python train.py --n_head=4 --attn_scale=0.177 --bias="all" --parallel_block=false --init_std_up=0.0442 --init_std_down=0.00638 --optimizer="soap_variant" --weight_decay=0.078 --warmup_steps=200 --final_lr_fraction=0.0 --doc_mask=true --train_tokens=138900000 --steps=2120
Each number is 500 + 40 x the weight over its row's rms, rounded and kept within 0 to 999. Layers, rows and columns count from 0. Numbers have three digits each. The size before them is the row's rms in percent of the matrix's.

# layer 4 MLP down (transposed), 512x128, rms 0.144, rows 136-161, columns 0-127
092:509483452414505455489465520506451467476579466468559547526543546515470552454485513527535481540500508534523507526501446513461445470465436517400480472486507542470484445447526546581512518456494555480462474537480565488478524527494481558572572435495425438398563490503468576549468479467518507521552489548516536532483519495547439479540503515485483422522469483473467524512497425524533489431468
082:446472495501544520500522569482514490518486471554445532485476502496456463516469483510543430511429564469481474465472449484491508453507584557553575501536547478553466508563543505513498542505480502488515535467461462500520474483452555468509506531468554517515512498534461481513456438508587446446514487388380520515484569517475484544596449518545541489473519521568438484500434479491455586512478
100:561514428566475561541506450483506503476519471580524513541478486453445475493470536526502571501488493443550468496579534507502468579539426458467571398482496440469510515475502623486469506560570455471453498512491507452545452464487521502483524464512440547501566506491446503502504448463511491541460487494513546530544508475501552431523470414497457494539562477462512518488463486461466540446460
104:532439495478482539517500550474543536446494516512485404537460460492551520535512526513496435480495457531490483515507573435445521488455525504520490487528529487505394462469493459501518532556501509524510536568546421566407484461492490466570529431487509541475562495504558480525569543422437572411468536481466483559536543533546523500491471530528504500512494481480499504601512536580518547510533
096:507574483517597447522535509466477443485528465535557453502489526523577452619518459472543488531519504433567512457467550513605506551544503496509545514545510547451524517519461458516474457497522504542540498534464520510506474510460614502513569538482552475541551479505477548457453495512459513512425544539495495498531439440538457543564561493516556564515513520470551505502525490533524524501555
102:521533454451466582488510560448522555553442477549437464567464485451428569437471485485514422532481493438437493562528513519453489510466502484478450467485513567462558553490569505517492495503526514493500429499510508484473597508503489519465515504466452505462450545467482462454494501489588459509589494476530521489464494517599535525504534527533461561463493475488483432455481500449555503507416
078:481481558446506513516534482568419474497445490496580471473496549475482570578543505552525471527512431517485451569523532481570463454523406474515508495510552538459488499579488440529488493495565413479541535458471480503473498461464543523550480497480563519483560511406480452471485570515464483437494513477512452474392445494462495432525506541498583494484491527472523534507547514506480472527501
123:431440527504509378527484479495510467444459452451449480559499464586467544537387473504508528506432534498428442460435453497520513473518474471482466469423505494507559508538468434494527534528454482533493560471532484507448526445467543516515500461537497458517565572449439478504496509480504487560476485462474489524505538464484479510518536446530621462479535470491508496504540568495534557468502
088:523494484532537497547591562456495487492514453501500543515533547522516494511523540517467520525535457536524503542534484414570547527497543459399505447510533459506499518486552513420456452449500399535571486525533490531457520481569487493486494519467530489624550501435495521570466572546496521540520539448460488550420529510479438468501572528514507462443525472510482535512564497514513467542542
093:433540490476507554416462483549448592517603502537535517561503523478452496470500460480449587441454514499477517512569577528528488478503469511503509486504549555531510519525540467448497574527436479491505468506506530460489431533560506460487566470479516517488512509483425434498567442498516427422486488450598531490508505483513504463478536536469522504490466575464427498528444560484478483518511
088:430490585587511514536549495426516471554464506473495569516554502479547569506470477444502500497530592429427493535452593542491466507485543572517493490525533481554518476482480518550562566495459501554515481486559442507518531497503470518547512497516521553486487528474521571549521481448473539576454487562496553486411501475539475535488440496467555488449532490498501491436483546491428490455517
110:517501510530523539436521514544509527503452510478472509540417548436452477477442583483529609474465489514567522463434584515519472472470505497477566573442499484424518528440467480549525533536425492449486501529529450512503489516498451569511481513536468521529480489515598506495541525561548482476518572534522551531472531439548461474463476508472453474532481528539546611463515490510540470495467
108:616513489523510500517550540460476507551457529546496509511497560510478423437526499558529516546491479433586505531548470467505498574513464569506523540506515478454513445459469491491437517544531467485553598538488459471486468480472506463564467508483474414555522473495430548556546499521496552498486518415417487460504435447541566465465461499486479480590497487505493463450482481457492538484471
102:465538465570551522498538500482560523499454474527561515517467536493444509443501461562515497542520452453594469603473533471459537462476527494487561514511481501479389535469499506475460532530458498483481475452570544472486551443511493475490428509492517489466514538531539461479447495523437533475511528484495496524513544556555409568497539485461493472360453495497471511544519486552425479455503
090:444500502472507472567482468531530523531497549541499499428524537430472484477563473430425542466498439437544495587546515568462494543461435489512466485536549447569520497578476535479540472517533470501483494430489489546532477446443585485496549548443491505502530484535450547497456524449431492598453536464444546503438498514458532532505531514514483514452488547522461513476566510492505521547562
076:466456456472492479527495447453408441514503516515510535471570534497515426485397441461508420468501437484481452488454404446533494505561477521473486460541465502490571499483497479530461475506543529589598508492525529518493482508521467492489488452533523499449458523449428512551539545524463472500499423489464503545498486460574429529499456549571564508519499540501417470525463521538457490499494
101:412491439487493471467489556516481476489477534591422511471473519569540451567511483562509512496537529530539507498467546471492536463551510502476543522528558477485518553493517547484536498566458486537490514565518530454550536503443518529509511438483570521451573459438572494542532501452523432542506489428525529583467495505473514518517488527477488453499559566456484512559556503607528426515552
071:543448544489457537472472499459512541494464481538567496463547457522461539528518542482427554404516555455581474526448493502566521466510523455446527528521535534502542514537482553550539533533490529481526569528511483514485519515510520566493479440510515481590542534577564417492559482502500511487575515522473494487496513582465508560572461555508445577476468507472519467574515444515545530459547
087:461444466541513507476460473527406448440472548468491496541447528500473466555450557447502509411479582527486531463525452455485493556481474510526550556493440460544551563450481507528471430420527524508511442500532538475558472523495486491522510520533449564538513506431461488502513530415497535416538547510493530486481554485501515544482549462495410513525457567485534536521543533426532522501456
084:523520502451560491576452507483531410472503479537552516570537483461527580571568451455479554494539515531537501479495463439548455592515450511522499487525473521539474525531466557488522513518464546549538547562546563547474544555486554505477482506566472544445536548561543514563492506462511507514518473562543480545533542508480524439487519494574495580548499512567515539475492493518534528573545
102:437511569568481532532440545546501512491513541563504471525509556436474539499467515387491578462440542477499502473527563461480578626533465524511506535460442493505529466526482515445466506452493471506538442510522537515527492525458480449490481424468450511525505510420447480531487575460558539554513479486585504492528530467552516503533469532457475469510535448474492460488466564480534489566488
125:524536483495471504495556478462544554539481554520552495460542620439499491453497427536498502444442493468499482502555492511478493481479576537521502447539446520458486444547567558491509525499505472496447487479390529441552479472441528538504475516479493477527551498520517550492513495451536478461534464488443494572501475449484496511438497537441376454498495496455502507503595443567505474439469
088:495456588439518524467526489579476541475550478528490552512523578520531411515467462500513521555526452514452500487502444472537485460512488532513511439418480535473504548518460474520440549477521414491578499480493526480540511433516464507478490496457576458474536462475480446456439504479528548559522506512492554600490544508504515432444496511454542497534455523554492470462463568595431479525523
094:599480450534496470472509449557491520487435509572457545504504529552536539494607532449513457471462517428561430533515496546530563471615500476513459505473533523450564516554481502447477532519496499521496564494483497554531535506466527452536433554455440454440499534549571479488445598506513517487473514482439492500496555474496452530499526485495503521469454504474476527460550472466492473551550
105:458533527534514467550563523461414450557501497489529533593471561475507501485540483507454520532527481571488499491574437455533486501546593523567439498483500451534504440582406502453498529488438518457497503512481474514501519466374483500532451502519469507554524450468488467451442470493579500448481498470544456508471518511543456462472505521438475511520513555496512518513542490530576561477453
093:503508526576539485509475534492508485544501481477495519566491553535474461423550509493579473523422530524466526477451444491514528499503456552508479524479527497427495521495477504431440528567535478515465517484512457477482451518494514483546440442484481480494561494471503501527492438529434484505500462461478566562425500512515372474554518613553463466455520597515456499522496549494507596474557
# layer 4 MLP up, 512x128, rms 0.165, rows 137-161, columns 0-127
092:468505539507467460494485596466571423435568479464562459543462462476545522550480523592522514453433515429592429518465455487516505574525524467462474492523454532500539507472449432463514519413505477486509477521535490542470466520476503556519539494524522504475470563468493460467526467538502512526453519548531506565498460500491458507473545509494454575559460520473504482506496465464380510561510
101:500482515439451453459469534419511472508436526465440500480514446473497483553518544526515515515473553485469496510466573564456511475417477542440478535529509535496535548575451615528526512511522539528458540519525484464495547591518480495487519462538478518514476581476601575559564510586524498499497483535542419505472472527504511518536450539555501490495424490433495487523470465490555534494521
117:452563450516570529500467596526528500440505471498473521523512522469527533528508541454547540531469520489480507543594499417446591490495517426474517531546517500441486494568543459497517507484468404494463505472472470502524546495551465548474513477566490503518545451519507555411543453499498422450465490561468527556473493497495526482481515473478588507489425479481553486516474452412455515561527
100:481490510467495590446463510466471593544536496469482512576462544479542495490463436493546491478462429490548509516579545506485415492437444450520493500511497515489575531507504551524567510535527470478587546496485490498495416517574450487518500456526453507436505545450499473461468399478494492492529455465541520517432489463539521449507463471472528480588428500508460460487518524440465441460499
092:416491513525462545539482495504506537468448567502473491488469471500464449559467457556555463434508552442530557455500533550461494412478516456510467501521498566462543537415457500524585485486487437531515529524537495490527534553515524510587536487418513536544544469451444450480486474491517478485451475510466542536394517530565481529494534465461486563485511523464503417521495553448516546535443
074:462498587456490486487501551406523516489473445461476505478446480446538484507459489473486456477506464555449512439530552520538464507538543515472552529477479511514473512491497512472494508545546446596462504506568580473577512465591454448517449469510510465476536561534561414492555481543511520536533435505510463481468472520558495538567500608491430464464485479531443495450456458479497461463489
124:517549441480559582516484478584454520514454532437527465530505506498533451537551447453552473547556508547504453518423456466540488467523482500493451488507626530539488515556585514483521460528545496485558495519527498512562478532524514498471427446484466484493487597565414483466521492484534439528491469514445547482464494512527471489457552453519471508568450497516524443471561498439503514479453
090:494442466543490544472556555539543480466430460505540508488500517432431571476489525496517457453586455596468480470512481522594477506450485547493527479480507512541440479500506523453527527521517512459484573539503464479513463540521510606524504479410552547490385532555463523479474530515508513474551481528451540513503526525509555511520495523551502573497492457454485495520498393512503466465569
082:537554466440467457551491534505502515516556482477480529536466589453496580451509511497584603461463497455474436443541544510460455526537472440479483520488535504525464497526436492511584560494544492536498532502525547477511473520531527558448564517458484535468516496456504468539504471539549440413495445452546499498524527478475492483515539537458522564455500586457464396543510454503450496534509
082:511476471492545527521547401497538526484478442485486522540515471460522457497479471478509450441448568504463403484519482424448463457485492434486475542449480475479493502453521479502519484508565469529490564584497554480550463555470514504442496545521446440594514487526484448522490440447536554498577521473515534486539516527506534464475462517531525596494495528440525585547588469499427484490494
119:419512477418572527566515503483465491566489518531483459504534582481432535502507534593523487478514514536565496469455461469485462508546563492521466423505431534502440468488551572509569497473559491518513481465524514488444539527505497466482527466527451542439505503485462549525501524552518428452492444539523498538478531508479418542447538512428541585493496546511442467499453487486497574519432
117:456485484489491527534491504514537477479513526487431446548503431476376473503471598477470565507519583427534485426523478491453529443492517540444444529484415495527470480472485497515563547532534443473529529449538498483471520572428482482570517523470497567510473461480467566581485520511475552590484518543503497492591551498527505498511502527492438542499486518522505464519504528447522530426502
101:445514459517554510492477522456471516440504485541534514484432448539394439525522476512525479529523550399533533515536542507413565510527473509441505477519541499432501515462488503521537500430553490559470540456521460445497508568553457432486554519509510535457466532470521589491428489503452451440534574540479537473586550465532519458517477485496476464497444502486440527512495471514450463437512
095:510497490484546502615550493521461533511450537476523498593465452477483524548548554558543465514498514498487449463444542409480413474451458458413534535543496439434485480525429475525512525446480485531481519473529463497528476471557445485530492490565513522504512477476533500523551445506467491468467507480490519508484517463555537478490606459475516482555475501449493553548530485413412467458557
074:451552511543512550549413489519536553473508504523561495539459499476570495535469493540514508506514507556519449472523456562542506542549550464519411497411468523435490512490432526429475459510486530547492528434520475572450530586435465477479437544472479453459471547512514500531440501558495462509488514473458516532501417449533441523483532469550487467564488515541495471385489514506542490494540
101:459472448496451498526492542575461506477541516497537429535489573524487454500522526508558483465534489458517438427491454486497552459488441427532567540539472449516508519478490463471512551568481544513536508451542483539434479505501420547489499501501535586544515481518440488507492490462519474508578534575515482466458506500507541579496500438558437488461505514437543506523524453489579596424447
067:449462492499494524532491484544538525512526540517506523553511426493510528539538486469480514430530468488462549466400525545508518565492487531552474509501534456475470510465518404499491468551561466490453500577526476558522497502475541540541510535469485433482569495557488547415477411426472437571531534485465602494510558442468430488545522498426562491475566498518520493494522433516502511481540
074:478553472490474439532452464465508508472453477392498506558417409504486460534415510543451415473537541477509497460510490443539530439495481526525457526454511515547504470523514477484497513476474480525422513443517497434463505498495422423490485471433515550465502472531478484535501528503518518477488534514483438476474478573481504433495513559622454485540559456439473525507519532443462524535565
103:577460501518467483487531494480510539531529522546510457520511537485480435538505534496534483628455486504490441571531488524525499503553497515509461496388486540467503537468528481560548496515478467466577479511504457470562498523516525475565438517543552546451541441505468482454582514612450438446467509473501523472533496517515490462588575525429498478538510476468501468609507506495503508477522
097:467467562475499486553455527534489558454425439512483463548552557463479478481535419510477454534497594481499450507545457524475574565572544503443513531453556512498510462474562480449520455463524526552440453522521506572497548569471518480509506481491485500531489512461521528430505540522439480526515509532501417483490440433469543526456524447543423472486553518484465469440565514545509492529443
131:477485471489533499495460545504460510518489505493483528538488548516519506495588448549559497511506571454527575512447553520528561542449560506451513433443474503539548504526458495451487522487486543533463399517469465512449489547532472457496444513484508541455476527487380487464514502462524509504548529445523466480562527499489494433495470471451480518541554502559444503441487440390424441561551
096:488561498561472482500462487475568523449427454549461557513508538495556526536455533549591415513460551559509559555571495480504467443481448540478481557509546473514551472459525523476540509536511503538524498461520505468438447559461574520480503510528479533478516535494429529494502545488513425481487424499505545414501477492463476487500489509577524448587465493500394516470520458435508492530501
096:496495528519499438537557552493436507564522529507469476531490496459565478531440487468552538545545510459448481452505588578448501487495478481500463485472519547546483448428442490458594490489501438505465564502504535464497445495489509449511545428584506554501506535515508505467542498512500547478451528476477552522418441548479527549476527489534530479514518537459415544464514561464605552454472
113:523582430548552498524454543549481508503498532469567485545430509509555521512473489543446446492504522449500501463522456445508528522529471476538534508484492461427595500549492478542585524492520469442465509473457512437489557552556447566489480456480478592481472519500552553533526505505490490503507418575565560519539520433497532522484515521462491473492507575468454504599560501479447474523473
084:534495532421468540523559494466480578483494566490505552539518474428522521543505464533472511567512499546478485450511565495476531495466535479480506539486478501473511490532574511529483463567495544493512439507461495467473545415521479488552383531484514496451493533472464477446573490506545501437558540480462529460521556462563441400548450460436473526553562466474569521534463511508450485467445